Weights of a small GPT-style language model, trained from scratch on English Wikipedia: value embeddings, a smear gate.
Each number is 128 + 24 x the weight over its row's rms, rounded and kept within 0 to 255. Layers, rows and columns count from 0. Numbers have three digits each. The size before them is the row's rms in percent of the matrix's.

# layer 7 MLP down (transposed), 384x96, rms 0.0878, rows 107-179, columns 0-95
109:122123130148138112154146109111134144128128110079119100109139121120139129132062122123093049154122164131097125150173117113119122122094143162141115093148142108146153131127077111124098084155150085142142136101155120132138114137111132126142118159076136157162145146140156097160128137090101094130
099:108158137187139109125145141142153140169133082174081134149102102096160129169156140131143087131150138116125140112098130144144144173085084106112103141097141118123151107140143125138132121115102149146127142122141125140161131101160124071167148134129121109100160158112147143141113144081161154114
111:119156133099106140143119125143129116126170087114143137097129128141128098148136127150167118158138130136143144143134152126100106076166145108102146120146143152107110136130151078140116165111106138087107179122147116095089116142160093126083106101150170140145149113108155109101150131142117086198
105:128113131140103146133107137136111100129120117135112124152137172092118111127142116144093141126121147094112118128181143117119133149161077098077147137153183127122104111099088114058104132135124081145160127171107090139140094114149180138130109155152125136119133125139146096090159155150128148139
102:090141132111127144117162114147150132130161122118135119108119138126144154130106084117108122127109089105135119164099107143139134122123168115107134166129205096129138185131130115102197132129106179127130164126129122139139121112128106130151140142146157121171159162127160115175144123101074142150
099:107131098104162140134105130124127135117111119142144116103175146124112130103108158141154110114130134134158132138156153110149103127145184140142095122127118130139168128108181107157102162137196136177154144171123130190122103115121120141147145127081100097110146094127098116159093108101113150109
104:133165137125137133106103137128120155138116105112150142151125106080141138171128125160151121150132129152108147089056077114157085105096131125116129139168113153122130120111145121130095103119110158139116126139117081094171112183121118139165139126114102137142121143174083163172128113124135115156
099:114127136129130103126181112130114170076158115108167115090133106161118102154133153165114133111139176138136118129096078178162120165143109134172139117149131137082148112102143146132108151100117132146128099139149136170149117101113118082106103124124062125145107118101118143117104128115140133148
103:128112050145130159128111118095091157145139141168159093149106138119158140132129159132125158184145094104118066141149141142137122116110166136133135154116127153129125104140150183139110120072149094134180137144123139143118078114128131149099162129138126118126087131131112113149111130147120135126
103:113139133151114130153160127143150110085137130098115164092117168093157119103144132152141069121100128150163144124138121100109129164122118178118159164128152093110157131137068096144158114122154158111110152089172147150124124099122172115123149143129125113129133118132150144142146179108111148164
102:127123152144153143107097171161107111118129115092123099132136161101136106159154122130153187141128093106126135119114155105150146176147125153127150135129146115117091141131083112147129138143133111144139170136143133163073112138092138123148165123123094158143126135059160141090128086120154097102
098:141141104120101096127135168160114127100167081099141126140108154096115110150150135123130148102119145089144139119150130072158118122167171164093150154133135123088098165139112119141118131181136130164125133115106112144107133144138157110082127121139091121143134102103176109170096130115111170145
101:108145116143145116165108132152120122115163095157168116204128091214112125127133127148118127167124121199130130112137159136148131128120087120145123131146133121157090187125130131134131135118120104131128164124143126162129124125100117135133115107129072121098082140109093140135126110121111140132
106:120112118157135076085111124143126169119142157138131103082161126181102111131131125074113166118126146167126156149133153133137085110167101124102133131132108132182152102134090168083113108157082125146141121160131100122115082114115107157119113131134120113118117118141140082129101107150132140139
110:147163158145163142125133161125101132119134128136108159170119170135097125128129116118144087131149084122143108160135122138111157077124171129065093145097118183088092118106141126126095100104142126147133126081085129136094160139127110142125150129130166132100152092147097133150132098113122138139
100:144147129140144113095199071141152120157174147081120154123117103154172107164107113141129116110122151138133145124132155114154076168121110147137123118109174107135098080139128113119104102148145136075144082112111096085143137145118084154129115107152115132129123116139120126153122127141130120111
107:117129121131116174074133136126179149137106099122129164112106177074128147122141127136137129105107150124100125130169156147113147139104105143140165168067128109130130129158121134130127131141107095139124079078109157121113108103112122121131098148140132097099147188156087121138132139122094151106
092:158131154132176085101112124121111150151175126105156132104132146143131116127143153101101120109133146097107062123128124116105147150109170131065066096148123128118069128129127109101099116140117136131133128145159093132125134110101135112097103116156138185124138153145118092137126111094114137152
094:120106170137164142167065145117109165134140122108167138138107144136091099108119128101142143173129146135107160116128103137136123123115100131150163126152119127119134136128133109117139110116125145175107156125106145110074122151152164115142103188071130146140203141156118127144120125133120116089
108:135147111132165132120114154170108148151113120083100125145154090131140129142129117106140112126172098098127134152129144106171114145144156141125104089127142135134117138152138104148103154102128132169128141121140101163089138112073101114169090164104143174086108138116129069131083095119132096145
100:145155104146111122129154153118142127106125119131138157105120071101161189130133119118132116101121149110127138115131157122102152119147146125127138098187057135139148143104177107113098123100112139124145111129141097160145114139152195114118140120144192141105091119160110131139156129152112108105
097:134132120121083133125183126138115130163095152130155149145146065139137107121156134094145117126130178109123085165143088137137121161144118112131127124112109098128149128120143093076129127137136101092115151125156140170145154101098082140097152135154137153102155147117139100106093137082108143094
100:118126190143137129096175129101122129124134107092075134129109140143172111166102136084121105155111124112124137123133116113159127140108102113091115123153096130136128112130142126109124142099164148147161106136113151086146139178145084100124152154147136154128184141113093117125132099124059109143
100:136139085140100121092066166122126111133121125089144121119104153128132156114165127137139099112175127109172124092134108104092132135143134120137121137083135121154064122133158093159098127139170099151121134110087133152162096135142167132108153116141134145115115123163166121140091109110161130103
113:126144095121142068137111131144091100121125105145120166160097117084127138088123076153149108116099145150097131093136145129145167124129114132141163175149082136114127130075114092164091123149115109098118145125075110144133160104120151142149147124096134132108114151126123128115094115130146168102
100:152134099109172136070137140160104125110105119129112151131094143139174153182147105174118102088158136136133133117117128141175143086104132147163166113123139100130096113143125117141084110159180163088107106105115121103159131139119124138130109107119109129167109129129109154146126108164099107122
097:148129161092162105108166129104084135111158112127164126132126126145139147103160130158185155118117120141151071113129111091145137100124095119143110116103116110129115139133157138060168163122108151130128099099112097143151087111116143123122104159158174122161154155102153144135121151150113150123
103:114115145121178154130108106181167111124161145183127158092159101124138151145122135136140152101094129137170128093110137158130133147146108088167128153130134131145148150154102144162154118136131132147109118071146148104141173162142123162129108085110124135148151146159150167087131122149156138134
107:116176117127128133160153165127072154151114081116160137108158146131149096147109122146144091166132163115112127154089110157125108117092090114152120146125105153117153133116093119115185130093113171133148153132105152100128073128114165148120136127147142141157150143138118103103158144138113155159
106:118106132076106143100123104147096124129108112120125123110126113134171093154149115105120114115105160113176113135124131065125134096191086095150114138095121130160158119093135135123124154142103098106155167101125148101151130118126124143156159148175111131130158133117111138116093150153080163117
110:143138112111122167087186152098162140085084129123155131100145130124131132137129089096130144095138121141100096097185127116070158133151093143109118115124133121103147090113113167122129147138118161137182142142150142105104121150133169129139086118171129106107117110117115114167110145138117143125
103:115105164169107147137137168124116109144118180170148140147099095071143159134139101135136127127128105138089125096129118119093122140105101110086134116165160097168164135095090143141149128135125160129147134149156140145089168125148171105094107083105131143134143116161144124119165146131145115131
102:125161103114102130139117129124124151194150175131162143142149154096102122121159117119124106133148111112081116098114141133128096167119137142178098165149135109086153119096122125124139145114127164109140120135150175163086095095139161127121118139131185135108119109112165111111147093112103156108
100:115134098153184103145088114156142128145086128200159107137128104106107106113142109122143161110123143115120149086115140110118092115111154126075117130165160129126152153103172161113110127113143117125130162195123122162115124090162123139126140102109120123143144136097134143118157154150149141153
099:131147105152168141101168113130095158085132080135119105153090109108151174144107158134139108102103163109151114125119119091117109133151107137162124123095101135150106109138145147104155170117112125158147116115127146129099136143116134174162121171177152127157116190141093120109134139115101101118
095:149167112121156145079146159127155115134128143115175095134096133163116149098137151093147123157150114110124162142116107118127100128143112137149153113103101121099143153136152144109136137131180139128150117121137121115167106149085078140106103098160150127057106152181105162127130110123121163138
097:198113099093096141118134154178130133152123134110157095122156142123144130125163178150152120156132157129153116104103169113126124107136193151135152128124132137159140161147188103111114168133164113142098120130162166124112171125146118129125138155123136153137124105161145150159133126153111137147
095:148125089141165095118105155123109124167098150110132133077107091147118140108108122061091142147138126155123150170137109155113131154170131085137122150115148119162124132110145143115106164130138117169134115174096145137144115072118146124100137139142105140139090103139159104127122129175114090129
093:118191130107165108094156114087117122109101130135141146152136146088073161115112119127098146109104121128125118096170136106140113130153076139149148121134112128100149136142133149104118179154181108132126102120141097101125098143082118127086115143138110113126136131106108178108127120163168129097
109:120107137143191167133129106134080153107087139186135116134150108138153152127134135131104077088153159105146118133134167144125142151130107117102122108135111112148123106077096090105120139139120163127113143152152166173131108117094133152146121092128113131092104121120151137058144129135121139125
097:101130119091163114102113104137131109133073151128135098108089117128120084115129151122128114118098157119124118144094146114072126116138113120127155125139103108096150140162114154126089090182179135093118149130137146099138159144149123109144117127091068138164158156125159090137157113147104147132
094:116108147122157152121103118098148165114118131160094089100097133144145150097114124081144136102121135140076150134148124097120150087133117124155112124143134116097135140108134144158139099143131125150149139082156149129136135112087143069099146151117180098095116146151124119098077105154102079141
100:096101111178157126128158143135097145137123123112163144054120090067114109089161143183124150112139181126122123134162114128142145164128122142128139086149152119118100110076137102127153116118113148163149136138115142166153110132132153101107134153158149145115116130138129150171122120135122126104
100:142124160163129129153124130100108116104112111155098141116163121141167142113191100088122097122177112109118129122167106138132153145164072150108092122144131116090101156113118126134095109141147139132179171127108128130137112116141114108140160188124141081170153162141134103127124128126124147115
094:139144099124137163075144111107101119145119130118100125153159123127134143094124121137150086156130132170145130092145123133101149130159136107100123144163143097145109161067142106126117125129179140161161126162087122117103094148133161188137146164112121146140141117097143171150134092151141152155
105:152122141131136169117178121081126140150098119146134143090112147097129112105108146106129093168149142135134111185155108105106148146094113133120138135124125104117173096095107150101155161125152146103117156155145166159137147119095179172087116136162144122126107143129164084121142116102110119117
112:106172122151103166139170139128141151099162134118131134128114108138125174142146152150135087137136155055128104135096134069159137111137128153131150129170153148136092143114168152154145164124142146114128123136102155149170121123164160134135145137147170125144109094143109097121082148146118140152
099:095116102117113137182114121063135105133093080122098152118190121135096128123146099114100101142142096152091092126138157141117157095082109124124131143121160115119107139119089124154110116128114096080151088116094109086105151122154141130124139121110103114133143141129120113131090123125169113131
097:119146122118154089133178125133127188142156142134138136108138124104141111133095131128167129116140139106097102126122100122142098140136189121127150099168126119149132150086080137133116169118125165146112118108136168151097117133141171189130126103100165156161117097117147122133178109143149096140
101:115135112128174104149136114102141095155156152118151141107095055117133146128107117107135115145087128120125165149134140108128115088167142129103080141151089095129134165090135129090172117132116123120137133125104132128159137122127139117137149192139140140148133166149174106118110112147104139068
095:110114158172125110129129099167137108138178121119117132143125139086110095109156157113075133119119100118130096105136103120139189136099133128175128119139132108124141111151082160124101154142157132144129094161143094123149139118094147139131141106121148164110110104101180174153123143130116097080
097:162156101092158126113091083105100158126181130119139142094076159130121139085133100150092101151132132128091140163118145125137105102125090152092133142125156178111125097130096133134105143161138119113108117084144111138144112151082124121140126142122087096107099124121118100133098114161123143154
097:091123174122114103147140103158071143134138107111094154096113123154130103129093138136112114117102165124122137104085130106150148151105088122112093107137100139081161111157145146178141095088130150143139117122139139093125112145120107120161140168131139144149114113081082117148110134088123148165
099:122094159163168105161122113166143131166128134112120119130132128144081141110138152133156127106149131122091171159127115163121116187137137155166175115116089112097166091133125145117132102180144142118153151144163138123142124168130146101133136100126138182140145104117125128084105150132161101125
098:104109156107160123138154138102165171110124157129139153118148093166134125145091139123127135114157132126100086171158115131162160125098105138108117117146140167150115144163116110097131123147142147128126127126151105144140125123106112149110127059179140112139173108113185146162107108112141185113
096:183146166163120145122164183108093108097104097073124087130144124140134165122131115153105163137142142180125123105160109164166114143129139114148133110121087134124134099150150109147153156147128113147122099122145144113168115138154162142157124138161129111093127106119108114134150154085167130135
098:113102156152109085133145114142122157119160124131158154105135108111156122115138161179179125146134116163131121154116104139112165150117152132131169136155091116128110096117109092155121107143108124141177138122143095148110097175107160119125137139144083139133083153159116112123172115141150119067
098:118136107102143119075117106109129177152093121116130115133115094132089097139138113109138124101121187115129101135119100144179155151122111106159109137162092098117097120139103162155155102102141150082148149131118189122126132130120160083104159122107145124138129144170107120143167160112111124126
100:128145113113130104094077161131104126115156117138159152103135137096177119092138151098135090102123133132091132158097157129094144111151108147141135122124124149144120132187133149105128086142134122117111130131119186075172145152115081155120127124096131167145169131118128093141111104145170129111
106:120135194123133134123142090153108143127105156135130125098143116118113123135154127116123124104157138151115116120125123077159160101159122129132130115133076107155139162140171097111164115135125172132147093154095149126124114135134157149100178147115131183168169121120156118114125107106096076086
100:146112139167149082122107109144122135130169127154122100147128154122129122120145154103132137170077119134147141153165114117107130096139112124115132173144170200131133113155152165132158139085118099133171158170118149140197151104138131118114110113112095164104122121116140154144156139130130106140
097:148141122074092098096163103102085142106149137176114121167106115157146139138141121118109149150141127121095113113169119157108147111110174103108102135136154182134126128115124136143100154126184116130159126132132127098108112148127122090151118156100145132090097137146107087125134152063139123129
106:103154152103120124167132126168117123087113136123154155152148146119151107140144134184129106169101137140086122146119155196139164146120104140099093097142087138141089165131127120120125145096133123130113131102138115139129112144094108157088141097156120137143103099102160148140177141131137164169
093:130123128120170164087122108121151174089135151098117130135125108106095077147127110101095107110168131102146108107095090133145138129127134143130143110127115087130138078138120122090132122104146130142150154105110107123131120113169174130142182111097173170075113103137157116141118163104109127132
103:123142124152124126127102097171108153079138115147164123135128105131139149145127136166121120183173136147150171109148124085152137150101150109127106145136182122096148143087160118127136152110134127106114087084124101118117119101135136115120134096187141174142135142104138161169146156123151091137
100:111114183160159103192139098109116145169157098126137131117130127106127120113171114069132098110105117129109114185106124115122136133127130124132160137145109126080158154150155137137138108131151124135136140109162148120077099109156125112119166106064147137130108129122149155127105111086105146130
099:131149128141156124121156112139168153073096124118104135167158142140136103137121109086094149124143118150112145176109090117176160163111112146110153144123105121118153091125149124118122147117166159122123115150114104153181154118117115111107146149161100122101139098089110094155142124115098144070
093:114050094107129124080122130127119126131106122141150123094139135107121161164145159119096125149110103142171142122138161131136138091109153137116110129125115105099114153169151118133138197135129098109119094101142115121117122143122107119121098178154076118104104126139093145129129088132075137100
099:110104155194110104117138133129145102115153124117112134154087119149140147111110137122131118147079112103108104116116120137117159113145128166160136135126133129119119127167126186120080142147153117130137146083119089105100138117145139163145136126082113099111098133067106178115087131157123083143
094:128124124110130117097137091115129156101091135140128113115122125143116121160142122077112155112115171141145110183163157100104153094136111143157155124156143147136132098134123141170139134154153156091116141107118143102167143158144124159132091131108103084139129128157102181103172083136113164091
096:148114088184136097149092149165177157131122148171089159122124108157091132102115125103139111131128147126158106120124146063141118169186103152124146113130124132177124114150128133131125173151117091125132130147089145104175109148135137114129136109142121130124134117140117090136116120118161175133
103:117126126131114134107206184104102100112134174116134150138129125119161121125178110106168114138123126128113102115152132106079119096080130134176111141160120085127086118127064115159134112129162118131121108124103141140122112166149150138118139173115115147142120121134106127117137115150082149135
104:140145100107127133128141105131077093105175133111114089117135153132074174147148142115130152103115128160114108143155166105156140130080147177100139164133128093109112101120152140118111100123142122142129138091171118143086123132140105100123130125097118125105141167151130136101153179103086127094
# layer 7 MLP up, 384x96, rms 0.0878, rows 108-179, columns 0-95
099:096076162171160094152169161166111164105090141145131125135135116118135108126125117154079082173130132114137101117140108126091128114115131128108153126123077139131133103136121136119086161103060117104137107129101099144126109109122114118136116156131100114092109157093105112147109127088120132138
098:139067080142116105105110105143136143101090108148110155159112151112125123113093140092112134097074154158152168114138078117122133156134119106126145139125096080118147111120148136138113095181116117108168155081151167136139142126144136108152132137104126143148119132152132159137163144108112120169
100:077098115110116163109154115144077143125132127124150149120122124068144141121140097140112157147113110090112116116152159123133109100139094093162129148119164128076122118100089134150139110127090112094131155121134127132125147136141132148146119126138080090095134110089123169109136170162187144138
098:138123102119066155143127115180115141115114105116105144105146088121136179143145153075126097102092134135091123190124126127121135151135093126146091136085139140138118146095174123149115115130133119134123122111163127122126134143100133111140114124125109149133073105155142107103135140119143204107
109:136127098108139121105159144126151117146101111128147154087133129105131150117134138143143141110138065134136147111182137114143126156101161133108118126090156143141160126063186150124074123126150098113121119141120149126178125122117145091115141129143151105133145163132128165077066114139132102120
103:147144154136112122141104095090204102157117087141126128118154164093119126110113151131095146132110158130120153138137160174159112123136164138109105094127142137172126091135115124163122145200122126090119149129166139130155122154092142119119110132106104089134110099087118134127131097158121132137
098:144129105127113158104187145159082150092110164156112113079124148105111112098096129147131171107151133140148137131095109119117164117139139130135123117137107162152079126081137117153126150108171126143143157103128114176153098138175122102147119140141118097138147134124131168103147074114108117137
103:138094124133101147123162140126127139157116106123153143172132097164134115128133132143119134130112157104128089147100118128137097090142131120167118151122112170163135112124107185153153139123104152140101140088196121142108151125114102059136108070131118099120080103102147157107128141151142113122
102:121111169105109135099121075180141112080125116127140131082139123118135122104134142103131114125112131163112102168123131114120109123103109140195144110118113116085152101078143135126070087102118111099142116107110129151152114091136101131102114153121133142147106058122098142118122153132144145122
101:127152130128101135150136150138108116118095132101118164167131130131110098172148139137118155121136113137110149102142107099090131128086086116110100108113116118099096136150140085148103112100149150111119142152139164104131144148097095124146144132161204127108132081083119079098103129108148151171
100:153144145102136127164103115104150136110187077112120115131126120158163135173116154153138128133113206098156119122117136129121130137141117133102171120130097159121161112132140093143130166154113137147130143083093130110141155100092136158093152126157085136168085136105121114129131121107126159142
095:137110110126117179134120160114105147121178160124099145120147092118099133138088139118138141158145163145145133136139119150163125170105118131133094103110126086133135171145097171139139068088084132085113128115134135118111099144122182120136141161127108116167123140134110098128165103160135166136
102:088107114123100143109096090119181142128117122123128121136141090121125188123092115123121120119175132190146110160121118131116178139157113113122130147128132121182114147087138096117109101167091134103114129108111117120156160155128116115114114140114104130138097196129115093141161148107152127113
108:148094132141096161130127110149109107138126088188140135195146125125149149133157118093079103136063163102086124148145130115117157111141129161118133108118154149113064096116154138108137132131137113143122139086144136118126147136158091137140145145142116130119131094096108118140140086133100152152
105:138082121129139122121166110136131097134145127114114164136123102112121155137122162106103132132133168157134084140160109163130116183163123143130107124065086123090100117110112150113117121158118152112097117146131139067170169162103128153138130157141113129114134139095128084127102100151125178127
113:124076152113118167129150142100082064143116110152115162139167107162143106143143173128147141127119173136123103134068145162101109139120136109108108121085120100114141124106102155139140097143099131140074102085133157117121131096106106153125132110092144138114158099126104131121126120131127096140
094:148133100138119096103095083152155159111159153119129139113110102106078130135147127137154121081120135130121162118127099089162114172117124116105116148109102136150129078124106097113118150130141148101147057123113155134117156186133086147157140121100089121126101160147119125162160136145134115139
095:137099087108152144124157174109156075096172109156120143170146111115093163081117151124165142164150092112107145142119124160156141161117093138116104153106173120117109129103102099119110149100156113120120140155097129121152154137120153124159126160129125078122113099131130143146168124147133119113
093:100109131102126137131131072162076158111149113120123102179098122162115107119152124132176146132110123144108139120090152094118100106131111124143149131130102157083133118144084158132132097119146136110155127167101194130160090169140123124135139143173128141090141101138123094132105138104115142109
103:149145107129125130089149114157153110141109172129113178169113099069105162084122131123121125131142110127152105125116124097171127125116145086097120122107141130184134129142201146103129107106113090110119112122127095126152143165166134146125132127147133128105116152124127112128162138157097112187
102:141097134130132104135136140092143106161077158133125156097132154124096085057100118103108140117155127083115136131131105146162110182137132158118128145113133100152133127090138158121132113157114134119110136155145114155154154085114139086133163165129141126117133137094151131106080118076118103142
101:090131128137136119121134115119141091132097151156099118142089104142151122099093122093127088148123149140100137127113140095144197132099100131128092133116091103172131145158170166156123134120132092147140111068115134151153102112081140143108143144108127124110156081159119100117086130128112139105
097:113106167108173162122150129119187113141106151112107102139115098110115148120117078119126147133141117134157120127147100143113162114134135142114157128126125127125082126137133078125091108148141096074127126126146136164160135118166146111145129103117068099117111132152189118121109105193126121104
107:145126110113124189114130129088158094114091104129094139135148098095122122144120112122123131145127114109126110114156120156113153124153118107163155160150132154120097109068128119140100133146112092074179112085101136126129164117074148127132144126109135070119100134127139126113111122135156161079
103:113112151104107128093130150173091118107178112135171146142128108136191119142180130132147143196144142118120147151097095127144085144112133145147141100079157108127141142092111177111157144127126150142115146147152183140115104112118123117143154131120111137167129151142137130149113140142115116161
100:099108151168145136127171103139084153116138122111119129123091164167158123092111180103152123124136124131117073130108074105137125131144132144108120081097114144149091151123127093093170154115109134100127172144122136166127110113124118092090164142123129119150111170086114138127123126143115132159
101:101088118106117135083093138114141137120141090143122082128154096131158155124145098085107159118117092135163151155141119141126142149140118120146134123130116169140186131117132139134105100128149082059161142082150153097130130170165098129126107118116124103128145145115092117110142099162144110149
100:128137153120171188132145158153146120156128111141150134099136099139069104129144122104144140142107111103140149097126093153144113121164119112137137134132113152137136078090116110087094141120145140086185125118095128081122112122137117093114098141153082082102126126125092101110138164152136142118
108:121125158109110118145110133132167094161120093114124149068116147102134125117148159145120131092117126105142132113141090081116102132185138134139126146144149126100176120110073087104131094131151138120105168143131160092107150164094159121140123123147144126163115137135153137091094094171127102141
117:115131102091092150101198136079101128117128128100098180102153116089103128142127152154129106118133111153147076115146144084139099126134103081158128155117114137120139065133101133096132120143112125134168153139129141119164125176145153134112126129151135095123131130138100150141133172124109138123
098:123128128071109160129154098142118153119166117173121118113141132157159130158073153155136180115134174149113143123085066158125161121145121113085121119130108119121106096137105115133148103114111106136131081117142124146134116150109097140133132172154164158114161120135141143147104083144109107115
100:055136109100118168117109129124133130086136122140096094136131152183135120138172124154118138127116114136163198112137130112101115104134141121094086101169123128144098086133115128170123139123122159149154137112133147108161097141157157141152106144181123163108132134110137112123149113152126158150
095:091125177108135163138085143124171124153121130137115129173138143126144137110132096121067095108116105083159078102133172175140143087119160144121105146126131120135132139159134144093125137154153107108138145128152094130151123126111111098113135147157129142130096144107121113083089087164106111128
096:112128135107116136156084134220125116114145152154151159162133130106148128125137091073162129103118145110142132115152165066111131161150134111129142100104141144098110114141120159111107107138128121149137141134127172153127131195131088139140111125155126150132089125143151133107130123119146130080
098:131102110110103143143096146138115106145119147176170150113133113114088111124128133117133170192155151121138130151149125142188107155146121111097141175137138104119155160149114100168146133138117107143105166139185158123084106107142136129123130127105154106141128141093131184139125151118147100103
101:123103118110140121136141167151144156136165140078176123116124097090179126156162145136132087130129122112132136100109126113086138160081154131121128151122125155140139131123110113090162137110164156111091141103134134153089123122111133117165123199136079130156161092137106091110122141143114141118
098:129145133124112177160098131157115106172127120153143138148093119096129113155073147127115135160074112112125113141157137134114203198107118118112091130142090137153166134125129157119095117084141117147128159115125129140126096099161122126122148111151137159115130128150149133135178127136137155127
096:087131092097135101095173106115112123102140144101150144106117115117101121138113118131127153131107156155099150095137159153103130115136118085136090160070131155137168092091102120177135146112150112095114114135115140097145084138144131118159126129116137128151162134104125095107165189135116121098
107:153115146140144128104108142111103120113179119137149128120130111108171158111124167120168114176127131094136149086083130146118147093130091144154129135080091149162152144119105122163138164164163102115167129116113144140143104149129123121155131122105141123167184095095119172123098116144130138100
094:126153195108089163161110143127095141132128143160121128109102078142154108168166087148106139115125101127158095100137131112107115088134164121134161083136092166139123118130090122124144107125117144121136129178120122150163086126103117137132119110160154145128110098116134140129166164132087113141
101:145148137104116132125167167157173182126128110164104139132076106119112133119111109113176147139157081148143131090175124117151152125135144122150108065118092135171143135131154090137111077128129138086141122124128130156130109155127128119130100112112122135140098106146112131096102158172126102138
101:116116066166119183086152161176124098160112136104110105117102098098091142115129160140114157153151150144149113139137132148122142122125108134118129121114114138127138141107164126126135169115149143143115091145069123102107097171122106126088164160135126100140129122140066120127147111154109157140
099:147156123112098171148146164105108135110148107137112122085153133169133116147150133134138120139124144104102151171142105146183156157150102133119133095170108157114119124142117185132125129113141109156135164100129131154113084121107109101156130157155077137097098130122162120086095114168110122155
089:125121165124133107123141100162084132164100127100111170117102136099106110081066123085140135129119102128108138093148099137139128174121147077109095131132088122119130160109133131134108085098115112159125097117142115123097128123137152127152139148124088110129094111082112103110158133104172095111
101:095078104136087121111146141113143081131100138105102186126135108145118115142149152125148142129144130180109156122096107120152129135115179099096129145129127145128182145084115117160164114090141135100099165103110144140123113156080111172130136081122106104131137130160138150125114107109104129123
117:096136121137115193127189113107118167128127070141108143118097112125153146112156145136147124139134121129141139139116155120089135115166114115107123159134154110100084136081194156135166150098118113111117149138134148125145101107104154144169105082135154149137122109124131096140137095160101116135
096:111118176133167088141158125114130175117125109099146145112168101150146172129118148093099151167102134159135099169133157122135133138121134136120132165140140121171117123140112135170126108156082137129152150147116115178150124145092155135113171093143131153128178131100124098156114085111112127147
097:147115177074162094144159140139122133127177134108087147113143089116140135138136104134144111102115121109104093148113156100117091127133165104166126115162122149136136191107111129103127134127146133145063108126147148167105138124142130127144141146140082089167124124093125145177132140130154107127
099:122110122154137150203141079156177118125123144090084141087132084126153097084123174134138092121173151106122149109113104128127088135135129110120112089090096121136151134130112100124132100102143109109163138120110138107112142111091119150143154112132144170112116115154136126151145134142104154101
097:120131110067110125140162104162123091152123100098135142161115128137132091124130206145143123102117111095110118124122134105121126159122164141141148128166159106162127143145135082128108144121126167116141099128152127091166121139124134121097123136141149150145131128158089145191113134158093099080
094:131105152141100139139171110120137118138165103147118124129142139117110114111114145160096137152120139104103131130084134174090088103153104146117100123174151164154157140153113127096132163114168105124086153122134138140126118166048143141140134129146126124163097115102154077131091126124092114113
097:081122106095094099168098113144100091148118151099156099112101152161157131075119124120110103122118141140086149119123128124086159112096089146118125136128105129129162142144130129112121150115161122157138129129151147167151110089130155133115113150105114163161127094143154081138073146096125164124
100:127097126112122090133107116126145125145126100061135146131110164165091119112127148120127120135156119116124137133106136133131146140121168146129140125122131110081144178167142153136092106152142158131168136114147159145095113131149145120120221134110159155134143077153151140104156130141142081154
095:107128167112137120154142126149114133157107120117100139129117127154133119175074126145137102127137147125136083138108114106129130119115081103111119129174146096184081178183104123145105151157139130148157130147132106142165108115094163147136133112152120106116099092070122111127107152113159117107
102:112114136132096131139130154094138156135146117081128098097108101125110142127111128119107170114118126135152133112175144134130141165147109097091130119133147111195163123170098094102187132127129105144143098082112137105138109135114168139162148156165176127157099140136144085124146156141123104126
093:206155103130123151128173105089142122140092146129098166111131146164152124102124128136115124135149122089133084106125105089122159108143146124085109110108130139129125106119120127122125094108120163096112118102101111105163126147159099123129132126168122132170133111105135129057125123099092088146
100:082105138062085145091107112143135120101121151079105100133118127130169129099124095094149128105075122156113166115125122125151111159161107096097120181134106112126118090151129114117122110115115124153091094086153133136141120149161161139117134122128147161124112117115134119088110098101113145136
106:171131104144127104131140139179143114112169135139155161080134092109128147130157124199081130138127143140158115113150150117128131176162136139106151093166146163103112089097128128133113122121120153110132097172156135132110138092139094122153144093120078116144124137115090119108151161135131121119
107:147121081104149141132129125132130116146124135131086150091158100123101121132109148134131130132105107125083105152166119089126137147128086141175110123104098155131113111090105117120137146104129152074112139133151125094124156149121116084129101160150113113151139157177121141098129164188195126122
103:113104108169059140111089217119108144133150126124144150118088125180142106122097143101129129146076105129145144131166109146091131110129146148138151103131133125116112097137150133129117120135174155108170136140130125132119129116113136127119132089149133097123096149083130133147104130155109086112
095:123063123052146201160125136168161150163113136131138099115114103126155151150131126111094128091133106152091165113105148100112109109135131153158114130120157115132152130108135087125150112164123117146130109126139130148123181161124160142140145158094116103106111110131132094125099133129121112126
103:111095156111112144158143148154127102084136118108142134141147095087146132135138109177169181126180126111130084128135105111117143102112135155070135104145124128106171174126128122122160108136124170123111153115155118152144133135155113094102165104146073146137106111162124154150119103135113115142
094:112102131124138124172120138096141108101107137167120126129130126155118091151128171102104126146131145127146149098132105134145103117089120100106145114121166153157141150099103104137141074115133153134165169146110130175166093148119075107129123131091152111186135145084136141116111097149104108085
100:120098128158146118162088115171153113068132095099123147089104136119117130111145147138107115139123117159095116137121118114099109162110095118135066106117140148122144165134135138168123051100150139111107131108093139115159083166136114114129124128131110108155129120167116158110165142161112123115
099:170129135120135187167139102129143127157123127098146159139135129162078110094139119138120136148132116079118135155133129133091144109109129075138128125117130146071115128151129110128135070093152139115095138136175184118099082126153102112143130139115143107118142093148155174122117131090132115103
101:106167124087116131095112112151177139118129101075144168139112121139143121155150114126136111115157131099124101114126142138107165099099082154106145121084184133133143106140136093165140135164135107144110159101144084147138160105143117131143151102125092143116126083103113125168127083143104105135
096:109131099127048130109098113142087122093125097154117135138117139119116126105149145118108161119125158124138124126155128116136119115074146103129113169113116127120144083132137128075141158119087103095129064120125154085133112119127124157132106122146156080128102092132144121073154136160114148129
098:126143170120138149144147147106142100139130142140133180188131118115069137059144127135127119122119153177107081119135122109168125105124130139114084127112155141133121083137117139161095142131166167139155129114128099122144166143141151098151116137161139130098141155128076134120156128157109138150
096:120083117090149131117135143138137173098127135086133148135129125130120132132145127133141096153091139107125146163175138133109135137121114126118098129141123114157077096134096067169135135143128178155088107112161106117118123125135118150141133149095144096076077097142134079098114146105132132172
098:113133087166075144168078148138120117141143113153096125101135127139116097104114180140119104143110128136125153090125102158153104135115121179120149124114112152118102103116111116143135083129108134105124133187140127117121132097150165136102163121150145068102100135153116175123128108140114169145
105:120154117103073125133132136145122131141095117109147127104127122127120128116140117119159124124137109146140138172153157112087063117083109092120119143088169102148160112144073169115107164089133156158144147096153128078136161156111141122116166135126098105135139169151144098157124130150143118139
102:145139166086143119113165141129121145119078131170106178109141110107133148117157133152171116099145135153120122113120136157168173131124133129085131136147124087139156079127139087143089146141111161124142161159108146132104127149114156111130113111135120115129093130093167161159146150101134096176